Weights of a small transformer language model.
Size: 5 heads of 64 (1 for keys and values), MLP 512 SwiGLU.
Architecture: RMSNorm before each block, rotary positions, no biases in attention or MLP, normalized queries and keys.
Training: a variant of Muon for these matrices, 369M tokens, 11349 steps.
Each number is 128 + 32 x the weight over its row's rms, rounded and kept within 0 to 255. Layers, rows and columns count from 0. Numbers have three digits each. The size before them is the row's rms in percent of the matrix's.

# layer 5 MLP down (transposed), 512x320, rms 0.293, rows 346-457, columns 40-79
099:101147146160096126115133159078181113198140158183124146133080170134075140106114124096204159146113124178129145174131193144
103:110135164086147167095146127119179107104087101132143098159111163165117175148146100095121170150111078123110184122154159129
100:154170118098119121093142139137110137145147154124166094143164100166145165207169083146082134126149136150139186131079081144
112:140071131120114122134169138143108179128181199140090195178100159107152121129080138169124131169129090059120091169115133141
105:085120092110104107152091068137116140089108121179156139089150148117212146091125178166155112141075080191125156177126125140
104:134112136121121139161158122126086119099150145102124113137157137152130115177173193169150178125164113085126144113164112119
102:085138137101133061133098122110136116179103154097105126108065149135097109088112146085109129155137082125158166166066129147
098:182122133153159173086115204087122212095079114102106135171133176127101113120112126153151063089107119139105190142085175150
096:187123157148125158123141128138108158132107118058073134138119115079144130156126128099159141106153144139121130061163104111
097:158104149167110144121100161177114096142087149147068095171133095140138102161184199167188132151113123133174147144114167147
103:145160146106111146155138117153148150114056118130159114067150148123140112178184133179145133113122126140141176099184072108
097:109119129115070124069122114220104090111164124109131071058137125150068092129098116107125140120129221138135117162169098121
103:126120149174117080113099135125050121151139161127110151148157136107082096149145106083054142163084160172134194130123142116
101:124178125152085130119131138091119180115188073132118093133170153169145129140166135133110115174123161141131096128147135138
090:169139110134128097084073122134228144073148161188126048102153138120172092117118067098128151096215110144090139103150121159
104:103117097089186078159171070134146131161153088122131240146178075147101109128179091106111140129160146103194123108129096166
099:135194172111115114041137160112078201108112095097151127155050117120123131121197139133087149137176101138150117111189173105
101:163165158155165200098115107111162116138097152146108143157141163156165133123111141112086176129121134136117142161099126154
100:114140161130090197045177112092084177117138166156159153103102134123167125143129050171074083091138122189114176110089106123
101:090141142142190165156118151131154104136148112165133113153161146150116123154170120135121112128178071107094175103144110085
102:137134110151121108153170075183084106196154176203131120141034161173127083164092145158109115175106135125169161092143127095
105:172120150139117122153123105112142079090174162163193122094124097149205122093145127134125102140174109096124146114212149141
097:128148120093170105140135173086094127141125131094102138137162092162152119150165129107119134079098197134080147128198129102
107:163112142133103198085151128148167172134090088115086178149153176112077179129092144132128139105131178147082135174179172148
108:136134083070136120124097202135110112181109124143109087176115209169128127133075134084190126121174154114000151170151162097
102:151157110115145109111206148056089201099122121109124082088163108146180155196148139128140138103077143127116139118151157079
097:164220173111145176085093191097111143149113118179182088192069130143115150090073162132116124124126117118104161152121118138
101:143116138160132086116058095119117153058128101181137116188067141106126120123135091158090140151128089227129119124152116198
102:129169161101149144171140157137114144110063142143168091099150123183048123157088165110148133167142112151176099168144080108
100:055129083178102098103135109171082163108099168107172112184128137102096111160080095090129094110178163128106104141152122106
098:111117082116112105149066173131073116135145097137085117143098099118156101103138112130168151156129096131125143161084184131
097:119070146105139114178131104116112192095147129093144125107155127138139161088190131177098107091120101175104122136117156116
096:078104099127085151206147102121124152151175191070178142109103100139115103169106100161071122147117173152099094205130098154
099:137181165072195118095127095126143178177092126128120131079119153069112097045164134150178175115116203119126117231133087115
103:140158154109113162065105133091135104115150134099121081099185109101145068079114145127175081128135123169119136037141066127
100:156209124119201083153154091161188099106144137138162123147131050194175099159138129147179149166189080090144096115130134180
105:097092144064116175119162144080077148080146221188115120086123178096134135103129155129109130084109098130143093074135142107
094:128197084130143110080084169106137099108135105150115132089192142113097167096147114091141131081169133175111143096061126112
102:157074127096085061087088112104167170194057116049094161116127166094087166103107111046142132202117143139118111168122080118
106:130121160166199105063129169170123148083102133167101151162170145145156147108101113101153090175063111098118094151138189164
086:135091156172163098172151085098121116140146128153105088099167148115107112144109174126067096123120201096097155132123124164
102:136192047138156132133120090122099139138102131135182151136135129100111128130107101135181100075115090141021185072102155132
101:111102137222132116111083157142130151130073213112142090134117132125101152104101107176116125090148158087171095145085133124
100:079109132130173146165127110070137097176132105104143119087139175083075143133115126138173171135111113155136117051106052098
093:126110108115150107139195072099159128187135096136161077095093147151124108122150124150098154163128125114124126134124138156
105:219148145163120119159076142157132108146151167131172136100180173137093096071089116192066106065137133110143143094137149144
098:139115095095122159111123118117114177127114108166177146103125072168166136163108132068164177123162148157145128099101147153
103:159202135186145167142174128176086131123080180145103097101149107118162165136126150128136144114165155108091121163121153130
101:141127155082090128147126148181057083061113188152117144091102131097145127082154169099099163185105141118117151090068054143
102:134104092122145078118128123110122117125106121106174161095111094169150143112130125109110155139101112090113108154161091118
089:153088093098124207119146156169098154110144144138083119111042155140175157131131128112086124081106101157172192105111172144
103:178070155148136133077140116090136122112121076105091120166134150098169170097114113131078125196144117068101129153114125132
094:137077146140130117119154175144125093079204157132082149101088123150115069107129183154159116145098187155097125134166160125
088:170144152085114120111169136167108174166182138090093146150127113141139121097182111130110081089112197126102129099097129128
102:158201163101133126108106129132148173117085132097181167139097156089134116076095074156121155161084162123071070124134132086
097:124186148125178179127110188170109097180097133161110170115150154163118129174139137095136108147127066140127107142097166149
110:103177103125146142199171102109126105128140132128092159153113082107171134080093146139206064113166122079133101099180124108
101:199098132078167132147115168174157127094129128177083096165131175077132146083086120127124151187105115116099127100145110119
108:133140137102193105095102109115122168142162140102152140100144167167147173128110100182142123135104146126101092082175120161
103:152122131177123161079148171103092114142154146148115124147132160176115115141084140100170121140088094178137140098159160131
099:174140160080140135099111105134068059194122134143149083129157126190096127123124177031050074217076088089108074094119100180
095:161160100115123124158141157123080076099159126086080144142123125186120192137129163130084152157144160124117146138070125180
106:148117097165141170086061126112104121063056119042188103074109106111157113110092120130151157093144108153170167141098089097
103:162108154159142182136089113176163138116125149167147077204125145025110099153171170143151092153161113147119209097119147147
088:073144131145154140147160107125100129128176140107089125099184117172138137129080139191145109129074119171125196081141145097
099:127111138077107156143161131123109107101144105152175096134110165132162099142134158142102116119085079137153152090146207199
107:130135163105108086135106149104075124101043134117154144156133158111194108110132071137160106155135142169169025090149108119
093:112134149112181180078096099185146073184151151190067130148106136100104109090076192115101071131116153159121158123114070162
090:155115157044143059125128114139074139144136123122120160149156056084142125130151160094098121086153110106146144096107127161
108:142135041195165173116141160111140138106152126136165127116172098110181104131088102107110157074168166200163146066126136121
104:149117097127126126136075121132093161096107124157118092134160146118166121100143118235140159143175124144161154098150109123
105:137184128139123178106172090131133133149167206167106101154118178106133131131161156112180077119139174101121149091116125175
104:160108091141113106169107116076108138114134196126114135089116184091178106121117148149180138145151121098146134095137160146
105:150158097155115191085141140153111171197116117159067158121143089102120159136099127151168115146199154156074092115140103147
100:113098097169182127136105093107156191108151057121075063119105144099103167125130108138139096222100153145168131084135103151
108:136144155171068147156140097120130075143126129138196119108136199140124132118152175139107099122104195147101172170151095089
099:122163123136099089170130145104152118168148170185159085183105099146137142155121164123122096135133120128115098130166141144
104:061132115099138130083073163183134087147085104109147127070132095149182177121147120083170105146115150101112161108131090175
089:114138166098103080142160104098110162104107152166170101225153136142142121111161157121159083122140132166128092150104110172
092:138190109121107198144166163096079081188134099181161138096120108168179119107133117128099124112139127153134097113115105133
096:125171124107146100089142114105146142096141127137103121149143167138139105107046152228163100119132146085133101153120139146
097:091125159135129147133081135142122154118128115112157135124128160120121148081125174151134158137110125125180124170124141137
097:152113098113138176118086088150132102118125130140122116160104111143091119143179104071133137151118122089135167152091154104
093:109148074165148093088202104138120111157149111147157082116139127152170125108118184121114193135160130123142128128158073105
103:148074096057155167130124053120168135167154123138100163107109134181101139099115139152131121171075107103117125119122142137
107:096139139073132138104179127109146139119128127102138145113169101158067165120145139132103122197109107104119110137124080176
101:117124157107213156115116144159153133115186087097121103183137148085094114111173116114153062117073162101120161158175128122
101:086148104119118133103171116135106142112089088127162086154113175131126213192094062143145142119108103114113131124142032120
107:184095197085092111150116177116152139126081125103124096083133132126139193163084144133103139103089086083141126090127114178
097:104144115144127086092056062108126108146088164094177088122133168117086120110174160073163127087145130124070116114192081142
103:124166092120160129129140120175156045140131071158111126159115088115112095140090159143143121140148144146122114141157083147
100:167125113133139110093147161129073128164133120097111173117153175169172101116192075156165100190086150107183177081122133140
094:116117081072117160096143152130136147168184155130132114110092156164118145100160143175093121130141131108101154130121123062
104:100145064119070135147103189130059129140110104170102119133134136144153157128144133163170172092146116094087172167174182123
105:137125129126195170163109139162171124161147131139085128148165160176150115155212181108140101127078133123110099126129166106
099:127206102224142106086065139086186140098107119130150069142141051162133139116119087149156155124157158125128125151087091145
091:127130109151144155094071128129164096154126150154101104132079072058136107097084133078178123146132090145134136116109103113
105:139150145139113118125135110130192144141103126064115116135138127125169127099160123124128143157136076159162186158123194188
095:117131117081173088125165134183115175110091134123109135111172124143107106178155175189141105117138144100120116127158167146
096:162178136147153120094137126048124061145132118081138107101087145146131084092187108187152162109133075148122178080136160120
105:162042169098128130199141138174136127100092107154112125140115124116114159134175084065129194115110210148136152143141153109
098:056156165118100139153101118143116121089099152122137154126154118128135086098137128138166072098093099155124102081119078126
101:153132103126117153100071193197159083158130148186154140112115129080073191142144139087143097129093107126125122142134207103
095:168092099168167162116100210068177062160060164134119120092096077064097109130146116155119145116141175111138119168166170134
104:194124128143123123159128139109127090094103137085142119162118122162132093167106136148063167147156110180132132156137090145
096:128150106151160149110090137117110146134182193131133164118115108074181114157161112144125113144126119124123128171120185103
094:120112164079101163168100156215153143083121142158075140115143084141074197058148094098104126157126159137169134169140124206
105:125122167121130066177151173135138110121142114185156133124117146115143080163104185067126108135057148157135136142144152102
097:149136143109068134108130191113134043128092145166141120093127159148134105142159148176136073087138165138064104159111121125
115:123203101087086061104156161163137170138115097081099134099075099127062177101090168116084157074091154056126153107205139137
105:213110111217093182113099148107055156029166122101183086139122128147077126090175057133109154135141088103110151120144161155
106:141074151137109136145157147080165111109117092092135166152149073147110129101144099120147200116057168117075150145156151083
# layer 5 MLP gate, 512x320, rms 0.33, rows 347-457, columns 40-79
103:153102126170169083146122073170071089146160117118102157175146122037137095205109153128125167096159107143127174152142143092
100:128154140071136111133131124130132148135125138152215130155150085156096111175126087125070140094130109182083158075106102148
109:126147093143088168129073090076079093096146135158152159105088118166117112068103134119161132150128139072116107115136182090
100:139099120070118189117126116089136062192162100122170100191117127141079116166137093151087151130101141117077143129113116143
102:098128082114111085143166088138131101104102077143237062082113192082156097141135217112125111109134056142083129074106120122
109:100183122168180162097153117083118098141163113138084140052183087127132129159125131146112038108123151079075060112110114123
099:101107113165147164138125153143193082151112195143181131130129059059067114124121102117148109144111131125101118201089162090
103:107179154121155108141118113105133187120097077200153091126157125175145139148149138115102108138110163116105085159124158158
092:110124137175154151090063119155168162068162149105167127105115129099134097116066119100122123125086151123090084073147155104
109:155098144138124101069139131091115151142151107110142192161101101099178112126102173114141118114081070118130115152117132115
099:114097108130057106053136170127119145165157147131165144111157125115140180136108104145103113109164165132106111167070127146
097:165117122149086108184156104167140150121135118101084148158178115132148143125126143094162117164142140115146144094146232128
101:114182131146125160162117176108166140089088073116133103117109179175119137136128193060153186152159139122115213156176142097
087:111082095166067115160122074127085133113086135067184129129082180090075165109119203144091108137053158152153186157159166115
098:168139142107142096167115093122109103142134074112122092164117152093161143180124083088130142039083119110216098064084079115
095:141120218094092058027210151168085192137100132138146122049139157104117126099088118107101102159157142127124174123094114151
103:177175082121119103102113105125203083109194195102176089124151193059156118174126082089194163134142109149075112125064079176
098:123146059139154105121106130075132151174103069158090162157173066119124085158168174112195147119128150132138086142111112115
102:100127112188142155134164123146137076087134120091226123138142175040124115154095090128083128117158068169172160080112108068
105:111141117122140110143158154152121103155132125081177111132111100092145089129191115148140155176151101165105149083122125075
104:142075136117121114126146127067198125119193162160186147064132122140112089159107170153193128109151142122041081122093136088
095:141116102174113136126151162189183098088117125174143113187151151119096110138141122154086132133104072179069095139096142172
104:126171137099094132146128090096132177143062081128148121084123164144151122149115130103168132186088123169187113218072147094
108:040159132093087129114177138106129144156113125115169117088110121188101114134131159096116059123062098165120154144084144122
099:137128093073083139142122093073176144139177098165150126119125112140141129128143162103157107084126106071095166193067121160
095:114139158118120193136153112089136117191142158111144111111109164127100142151131074126159134161121111098026108164105143101
097:115132048093109116140172128109108107134074169105106114131131098095139134167139163097130099130182176091120153107117161071
100:108095148128097070088097102077069125134231140154164126168161147153134093147187113157091123132100176128070111058116137155
095:156134095154130131119153169064109159146146144166148177098093111104129160117081135134130117064098141103094075117168148175
096:133150120124116156110107161063139216150147137093146148144127118144114081095119090145154160113191129139093148131095073102
096:095131120137097112121086132119112118105142198157128131088135162158110143143158199119100104147142152136075125139081075140
096:085152165164161093140119145115120135055122067146142173101165131149101113121132149116150074104146049141141151133094143176
104:145201088119180093136121162116187153110146065150132150124122087119083061184110182150145084080073115150125141111165155105
104:172144105144125122109116121121089141142108142122137148109095138099154136104112086185117072113159125105134176155149075117
101:168200164114210121113125053126148187127113074146203139136135133161162127148214117182110135116133105028122108141149115142
112:145135090162139169147088145116110138112126169128093132100107202153164038142112056102122119099124077091148155149127120109
098:071088107096112117129133120116128122117061152120146096164170105119135140141101076182069128131084141075116146121183138110
095:169075113128158157087171181099129108129155179101130127154130138086137166182136112090126118140167114159121137076082072148
101:137162108104154113121127132158093058134056093105118045151184166133133081124157132185159078087153126058110081143144111090
096:155140119162191146160098169161132077096134128149134116101077167070227110194212137155161121125138156102109097115194145122
100:155097125118113138143122123177110103189071115137153101192185073108122145111126075161125119148165151154110073093106132226
105:173138097095145135170069094140159064168143140126110126144156175146081055125109052130136152074189175096127150169046161123
110:118117159127111136143143136176146110123143132091151156126125110158099108163102101159102164082083105072143099138066122118
108:156114140179184094123151086059128157109086152059180165117117087065090124029189153167123116181127162159153110208147110140
103:148103137158179101158169153110148145157161058148170187139159069122093111167164111092132059121153094055172129151113111157
095:085153129122116152113138090103115038161079086122142154141085092046088085200130174094115157107123138101152119113132122058
105:112130095085126136121178109177171182144177185099143127115177156106107128108148171157127098151084118116129164151121146155
102:111129137102175141080111067143114109078119081194157126115120095099212143095123142128141126161116164171162159123146144128
098:089111153121112056119119133152127111107149172154163118099165120152112195134121135079190139108144168168061175141153154126
094:164095101112077064133099131114147130145070129177216155094144175077064104101121142168124139070152152163163103160139080132
101:165152066104121135152135086148099072183112176110096126025199085101110157112125075132130131136135141160128171102083143096
106:076115092157103164151107097144108137093125143094127172148182102087147142142134127132093136113095127184145110101123112080
103:162108138160161125165059111139166168124131147180147175148140149066088152141187116170143172130102089131166106124089107126
105:101089112154119096131160063100091167135154160124153110104112119130156139154104083102099111101145092102131126120043108170
102:129081059151125142122130068106112102129155095129191116163091122091147094136208106153078115161154188174142106119128125087
112:153092086133150144086069127129127190138141136109110110064112135187088126171151194117151062125091138097155136131087154159
095:173086127125096113138132131143113129181140164127153122156104161147150110135126090163186131064132193184133142112113105177
105:131125111097130173138130112155149156113075076100112167060167195145089126115080096127144132128130173106102115135169115081
113:187159172150194129115132133124133100121149082129188127117080125151144109183136120110156085143119109162123052113109083165
105:073184123162049193140093156076195111098169074079073115149139126070172084130141107166103105066148115215118157129134155118
094:108143089151128126123081080092135150111108159122132124043129080139127106206090084144118159098171160069153120190151124117
105:195124170171098112084089153113148194085155205110146131120123102134175103153141173172146120126166133065110134130093056116
105:132123120124170153075137068161096182133129192069167077199108182154109095133104023117143105093125124120140181132110111125
085:087085067147179154112112125131132163090083128142155122104125168075138091208127146135152132083090127033101139081100132144
096:122115173129115182106160195054049118104150102129113122138097148117144061171156142144131180137140117219141047180148150103
104:136121083154149150119109052110091182154149120177115176069156126156130090094099114143120146135132236128082132118142060112
093:147101134148151113105134097114172069167121148157102080075084158130134105191134134192121126101118151176143094207137091175
097:113186118149071140151193137108125114153099105045074140095144125128115139081186096069163068137128065159107132132154170094
113:193121144150193132113099127089189086125141181129121125077210115097047105149152087156180105100135149179091188161015182207
105:161146105131130168137130040159111110165080151101152201133109129124124116119183117128147140117100062100121135153107188134
102:154186137168129128125096120148161127118169108155159058127127161111132191148137098116148146069118124087138084134124102170
102:142139103129109136191125118118090150108156082122161098105200111082136117128061087133126101108149145125144133114174167097
097:140099132121103079098058133158137109097110192166151098180162106124116106138152168150123073135155087120131118149150061084
105:099102164135174132130109175122162122071152078137095145112126170165091146127167065051128118136062108130175099141088106108
100:068120119048083083146163113083140130179119087131125122104099140157084137137111124127109111052182138171167092083086079115
092:083129098101183139109091141089126124079150129127155118127184116155131132065175162119085094142105063130147171111190079104
106:193146177165077150172149121050090126137152132108100129149120112160110094133151177160157073114125130119165067166111144122
096:124102143121109185129143160130148124107160162135169155170116101103133152170118164151069122151121064142084161080135125088
095:103104155137142102126140164125100180093125112096177080147165152097100122175118112116122141140022142113153127108100136098
101:073191119196112123129132108148049124106169086166133110122215147092119146138091154117174059125145143098131116221136124122
091:138114098112090131124189096138136147192146116112138131133073118201107073064089052137094122167097216113109071100143168125
093:087130091150144126110168181113159096125092167150132129052119096167138159116112120075124130192085140113078180082078130060
098:124133121148118146132142152113186190134112161203121068097122135123170170117136105149128189154137153142073130080114227113
103:094139142122143156147124099089070094122134098148135153129152119078171080173137159114167133146121139092172089173145151131
102:097087160180155133081102141158143085153096056174132155122104134101156145193182120092127165159139164139104137144115090101
097:147147092129096137128099133113111105099079090182149096104170131183101167118155125106179150101063139127084108169115142138
100:148136123157141141105147114043156117133126094095164131109097101080156140130113129168129170108130110144103164109103144074
107:131131135091150108068088123090116098093097100095094091009136148114099126133190163118111180170158116114151129082212112116
101:098116187137100165085068107135106126097140173135117119173160108139126130070154138120105134118143125053057146141149115153
103:106156107113125092105096127121148090131174126165099128175102065025072102075129203147149136102114121145100153106082093121
094:173142148134097134139215113121130095068145145117116144206133111089124137091115213066219103100127146135078168127156133208
100:099115116122120124118111103146191090120070117086128133111196149125118121129094084118136126116102145087151114100127111178
110:103076143096160125151146097073135157233116115142127100173155136085119118129120145117095153130136171152128108170081120148
115:137106110135148116068177097124138152099154118109125203080140174114167095128125119169171121104121160170120078130082111159
103:094142161103110156116150101176187123098121153145088172050156109084124157109148141085068180149133230149146154161129202120
090:199149101072160174136116138118125094045141108145146120062126117106127071163149142110101146117127147132163134173148137113
105:152102161104139152087130121117120089151162106123143149157111184158150136127195127184147196131096101188167059131091137190
098:190193147128149122171074125141141108115102051089123134100127115176182137142132152101051071117097117115108099124087127116
104:119138128131160083108100121108076086162075125189142143121144159126141083123199148107101149171124056195135159116148088103
101:117114120154141127191117098177156081075127165118142115117136144138113107163086092124152134148115128135096136093068092170
101:079171170157178132083150118134149092127113161141133125094149135074147172093082071115124147145088195106109104118155084191
097:124098118128081124134131068137188137142137117113120137120169180164083076111138104119131084143160106122107132174113126072
104:125125115134169085126132126126157096201148131179152096080160140093134097087187146160106111134136184186123066148160142135
112:078058139131162024089175111139122135162079168170157096157085163096139124149182114146104103151137195100087068125166164120
095:096153191165165111124153141092078148149187145160121097162089172093154143134150149170116140183111121106097144090155145155
094:155127121130167130101180149152140111149130176130152162111113168102090158059132108155133097143149092123064085121138116180
101:163128090163094121059116124116147145147154115151119076142131124076127166150174180153148153132150104194148187087126116125
105:098090101155142109099081049138112140128147101147117122152151105105095155147182045089131133172162153130133145150169099122
104:163100144161118123143183049112063137108113132113091162154096094164101157103162086140091124108108121130156152155152130164
100:138132096138123145187121101165101142138164151135163149134126137112121162166179135079084085096135122134138147101117164105
102:086099080101059152139171141119173141157136163137116047171181144160102155171098096117108114131144121130127145089157102077
# layer 5 MLP up, 512x320, rms 0.328, rows 347-457, columns 40-79
105:050077067077135200124197148155137127119128089111138144230114137106103202120144131087114117142104081074099179129173163123
095:062158129111125091116135104132144134095177113210101196120136036100119114119173140142111159103122135125108121155091081148
105:170171107125080158163123207109130153159092106084132109146071103147196130149132169105122090144132126100165051082095093105
106:061123121108150133109094134088129120123191135139129101083138155074093128095153078164110100166140116097128122073104101134
104:141102125143102089141177169116129112133096070101135084111130135116084124121146146129132074172075090109132114164141104168
101:164131143097113130132123095134139108128193088077164148136133121157133145155132142087100132116127156069134193122137136158
100:101145099101176171114150109083084106085081173125086149162101138143129148157160086113152136160136106139178141160105104124
093:133071118127100147088089088131160156172127123108074074102130146146127157095174100142124090092124078178174147073142077196
094:146124105114070124182065139196142090130161120097097096108081091137100065143135083094151098126119141121082145161172130138
100:094069086119092093156136153129154162157039075144121169148104135124083116164146148078129116086146121135130120110117198130
101:159100133085119087134079159187171096165139135147114092130175159128121097135105101123120109144217176099152183161135093102
105:137196060119094158175090107131115107111103165162161082145143131111120130160112113120113154105165097109105106143189096148
103:130026140117139130077129114122153156171130119112080148106174084096108133083134130169112126102130101094188158109115163112
090:113119095167180200120142125137217161153151111136091034131073098192148134162144064153114137111161115105151163074130141105
105:120086121165131138196132128120177123074125133112127105127175079163101117138120139125114144148138117101127063088152136081
099:144159125182071069089211100132123098101096121170077110149154031081070102161127188126052152134142091067145137162174136168
101:103153164093199138102129134142150142132139109159112090126164095141137164144110116109167148143138188131083128074163044176
100:126143134124153179099117103140145126087091177164177151101144109178137091121153074103088096149195117140102110111088175164
103:096129177104110116160142147102121132091122092135119115152131172112190168101109185154145075078142114140064154074131062109
108:124163148124186109155145123099144100132101164055102136079106135150162090145168127131127158136129099140094181171086164184
108:155092130167094193113062146124113074129174186165189146148115149134094142178089175157127112134108144143107163171165099181
097:116141193112164106150141199080139111130144105104117160113122067152200132180139120072079152106139148106173125135112120101
107:107094139127088128178125072121113165139118141195182073107085079151161142083111171117094155147098101058169115094162127169
099:099132118131118122177105184117142149116081081121103126152101185154111112179127147099099111155105141068098146147158079119
105:149112157074160160129153158141113120174091139199163094146106068189149127144156169144144141090109109109137205169187132108
095:116107106111094183148132105162144126089135159162091176190126100159135139195154153101136140120119099100131133140162122102
095:127142152119137184150123174135095191196173127190141178113149126141155097086139111098066191143074140167131119105143171125
100:159198139138197141103068153105109150124104139085131188094104113205153159054139100125114115144101128154115122159156117100
099:122118114150106137065168114133114113099131080136145089156123118176106138070121111185126099223105106169173143156159097085
099:116168104114088129150178105143158101091108147119161115138142112107148129111126172128102145157110194148093119101150128120
099:142176055068134141106098063084105150157099097092151166108121178150074095174077196194110118118108106123176106153101099088
098:170154157122138126135133105133092161135088167073102122160126063104139144155133132121090088137089156163084113053107164184
098:141191156154159112090136125123203149111161117107134070139125140134190153124134126135084116104117138133194095115187090143
100:104081089181155100096145096188189162112139056138127118095098150113129137076153084099178132127172126103107135200124072118
093:125148126143158105146169103149095127122136150056169192135124120109117138138131155155116177101134172120078113113069071125
105:156103143133147136071129121074139107151078117105125135085126117121129084176151061099071128103067139138098082123054140087
102:144148095173155157083176075094165115140144126195095157171136178132108189110135150110122122124206109155060155103144122139
094:194112112117130083120158079136054154197117171120091079109105119135112167093109140093116178144130177126152123094115168118
105:095155149138170101152104111169147126123094128096127146183160131128167144000135058084112129107126115190165068118117103100
093:100105093122133125133175084186099158202111092138145129146125116169047143081071099120143122116162065145103119130107142135
102:085116124096096104116121100169112161152130176118089159153095110110163116138114059163109141142081144136109141106112114133
107:163164086144149110168132125166103110115071145122125173161143098188186066149155114095094115123169123123151177136128140109
103:138102098135119169115123144089159127170096111116048149167093058090131145115042155197193127139095152140132168154146130116
107:134125157132125211151106126098159170169128135159056140142081161153146122179137189098088092157106092133115073099175136089
104:095149128137086136053092130145193093111103080167125128152083187128145092124185111155087156095080121145072172196115102139
101:080168132148150117147182163116121169076097113117073227136116106173152085136169164118148102130180129125114150127104154184
106:104159125118083163175127125119129143106152163140121143191086166102089110110102184111155143135177142085159202128128103117
099:193120166077173079108190124080106146124109150098132145109101083123127117125135126167061175085175117172118096148144127191
096:103129173110116179132150135111199162120118099161129138105112055150112134112176100108107132081198172089140070092129123118
094:144144136129136080123141177140097128137083157099138145101133181123059151068159135160130111124131155124151152156100087134
100:143201113157125155113178178100059197067159132147092179100055164133097110099122144070136156057129130135098130167166161123
097:069091146073107120144149123180143118082118168142162098097097143127127081108113097117149090169148155137127098123159159129
098:145103117103062108134106141115116142139089137105132146116151102159098113117102148069102078102091077132173171167186166119
100:108145141036135171128069073101140102163151113136129139126146143099104114127070145091196148153104127119106162116096112111
097:148121167120100130119109072076119138141152104157128217104125134121113137140190119125125122145155123133085124171075136111
114:221129106137101161179133177112142102134125133169179133165138082103143114091104152139089160108157117150093119096116098141
103:168121067073135163139120164167167155131097139136080091081114097103150136068092144138113165172166093146084128221140147116
110:121136146168082091120123083153112128111132150101139075129114121174172116123162119125138134126140068151104095097123105148
105:154095150135170093075186134051060155117062079113158188124117103127110161117147156139123110133109124121135127097138137096
096:122119136142130125151119132147140139124106121151101113157112123172165177122093145077126064114207153194120134038156150106
096:167080122156097085123141134179152096117160121103135144142117192172139150137171145116113080121094140152097121190089109100
101:116101119159121137157109056130112156211119149130136088101147128166064138129110130177090154072104163141121103076136174111
103:138096132139143180132140158150154126101135077088184158172147165108141128140126186106138099117148092106126162159154103172
093:148112145128166154121133137114099145075178146152159044146154094144142094151134070138131179131108090131098131126100167102
105:134133132138141086130117116148106083112090129111139187207112128124167136095059143136138045161111101123119145043181186090
103:101114112158137111193143170101196081129150118108165095155136177100104149145120139081166070122146094099098162130144101126
088:100154133133138114107095156155070075129151149123053116098117134093089137161087140180124154040117123154151137112133106158
099:099115165107142115135098120171133171158162120082107111155152106191108162150117165170116118111173133079154164155161129108
104:122110067157121171058138120201120110085174118131076023116118172090171079136139059146157109107147182139078130194093126188
099:179153161091136075147129140143145127132111203142109139095103144108110153076131152181097068098114236086137057109079134120
104:136055107123140175090138192090119121129189139101144098175118135108147135120088157200179142092054120114109167165046180148
107:152141161101099107054113135189184100120170138116121080173146104105175137149098126099082157139153158119142105136152094130
101:135169152181188152134093111106116096172117076087143090113138101133150133096091114049194185116139105126144122160085118053
097:174129157150158090120146024149114121180111170065120110134136086128129138170163143125135118111132134146128111159097082116
100:131131119157086160123159138136149171118100149106111167192099138086105070111098130157091078172142119126103037143130121084
097:090144143177176093116160126137094167174150163107153177205113190112137175073087138121159090069134116130132142092109212164
098:128150111220121191064116127116131163140099140185133134137129141134098100148123099173128151122118125108136143135122138116
094:172124084155098167151144108113148151137039179089138152145130122131132142099164096067151093096092103139140146107095099137
094:148124100080122147094130055140121153124173100144166104109121113109105049082163075141196149125098105103041051144096120095
096:215092206103140127123161142123152127135151093107130138119162134130125045121130158137087131191105129112089156093055115145
091:122136161074123147141135158093103120152110077134096152131130109152173160171124178140154112129116141142124103096123171106
092:073125122081134108173143069137116104098144133181150141083137100083113092198168125106173086160100177094083167101127162131
101:092102139167082184110148138152165139067132166073131179139120087180131148147132088024175148093097154154144120184150160150
103:151170122066093136108164096162166159118102075160188186137095088166084106126098127068134112105176096117126119159123142142
104:146115136126097120102142113156162102130056122113161103109112127144133112174131096139108158103187135140162130128096157141
096:076136109124138134126173110183143083191114145125121114105170178102077202097129149159152060120141105127170137112094082113
102:120120191139098160065169161115150159125183111123148190102139101056119164142142097094118145141156109137116047178184116084
106:075074136132111138075136134059145096153185133138135159107099102124143152172151046054127164142143131087144105084188130102
104:101126149084149082170121164165137142122105113093057125136126119187126108130165108082104066162145124179088089151170116143
102:056174082105091145177136149149147165118127157121145146139111160138121138112131178096173129129125120147144131109164101101
099:144103095121077121104174135102128166137116172086098163111124146126180103126152124122122137164130172136080056107132135155
097:101175159092171145104089155102158165202169128154099149156104176111157169060195130101170079166140140097138110177109118102
106:143106209138165177164126112152103136124129129103179080050106176136132145096157140123092191114203117097172146125106166080
106:091162146156126039195142147070135105145183106102073126125150050136116164205092148118121115118138104173121104134135143096
099:144113111203078142147160095086105168187128106121115128160128120122067098114114125108162089197139093144167118129085109128
095:150115107042140151081158066125151140157085108167081085217166122104082124137096144086188187082141173147213115152108131097
105:151172141129083099137130114134092124132198130132104148101144110109136077166188074046073154160160181177193056080131121171
102:057116112150140133114138146119141129142152113177127153173101113094116146135133111169198177091143091137153194107127110120
100:082129135179133146086154105148130101136144126165074169085140090182146127122175135160118144062180105123171155153096138133
102:115145130134096089125140174128201183143137133181123202103080128117109144135141120102147182102132220119101133152142152098
098:160130132129110087105109088172147129152105167149142156112069152063145170169099120140057159171124158108071156099090130109
097:087157131161121162131067137149163118150150108209102100140166105156107131179144084137058176090158094151083119105112200107
096:108179122126132114168167131140117089105153119079181119102145050139097122113128182159131138138116127124117120151137141131
111:121133107135153083130129155071104152173102177129139099143093112108122130136077108144159102141176165063128068129088187086
098:079149185117127078159140151141105149106145198107090172136143121093094123149103174161052156173104122109092104096143150174
091:103108081144127211173123136151072125080101175100142100157114167139191112131152138120141108139147222149163134166128099130
105:093155125170168068192107153107134149076176114108067154093123087123119154157128174129093121108159150082120107140101185106
100:109104154128143094152166160155249103109104109124158134119066160170137130167126138108163106153105159113114182110129109137
106:184137208185164177186137067126056116142135122078141199128120139143227080132078181147202104186132158122143108109146133121
105:146149084096152126112126150115118131112130159077085108132171110130205139063149076076178126155089174124113099105103088096
100:139152110164192134100149165155059166147151152147068100115135156106139121126093090135101114162170152067136119159224199182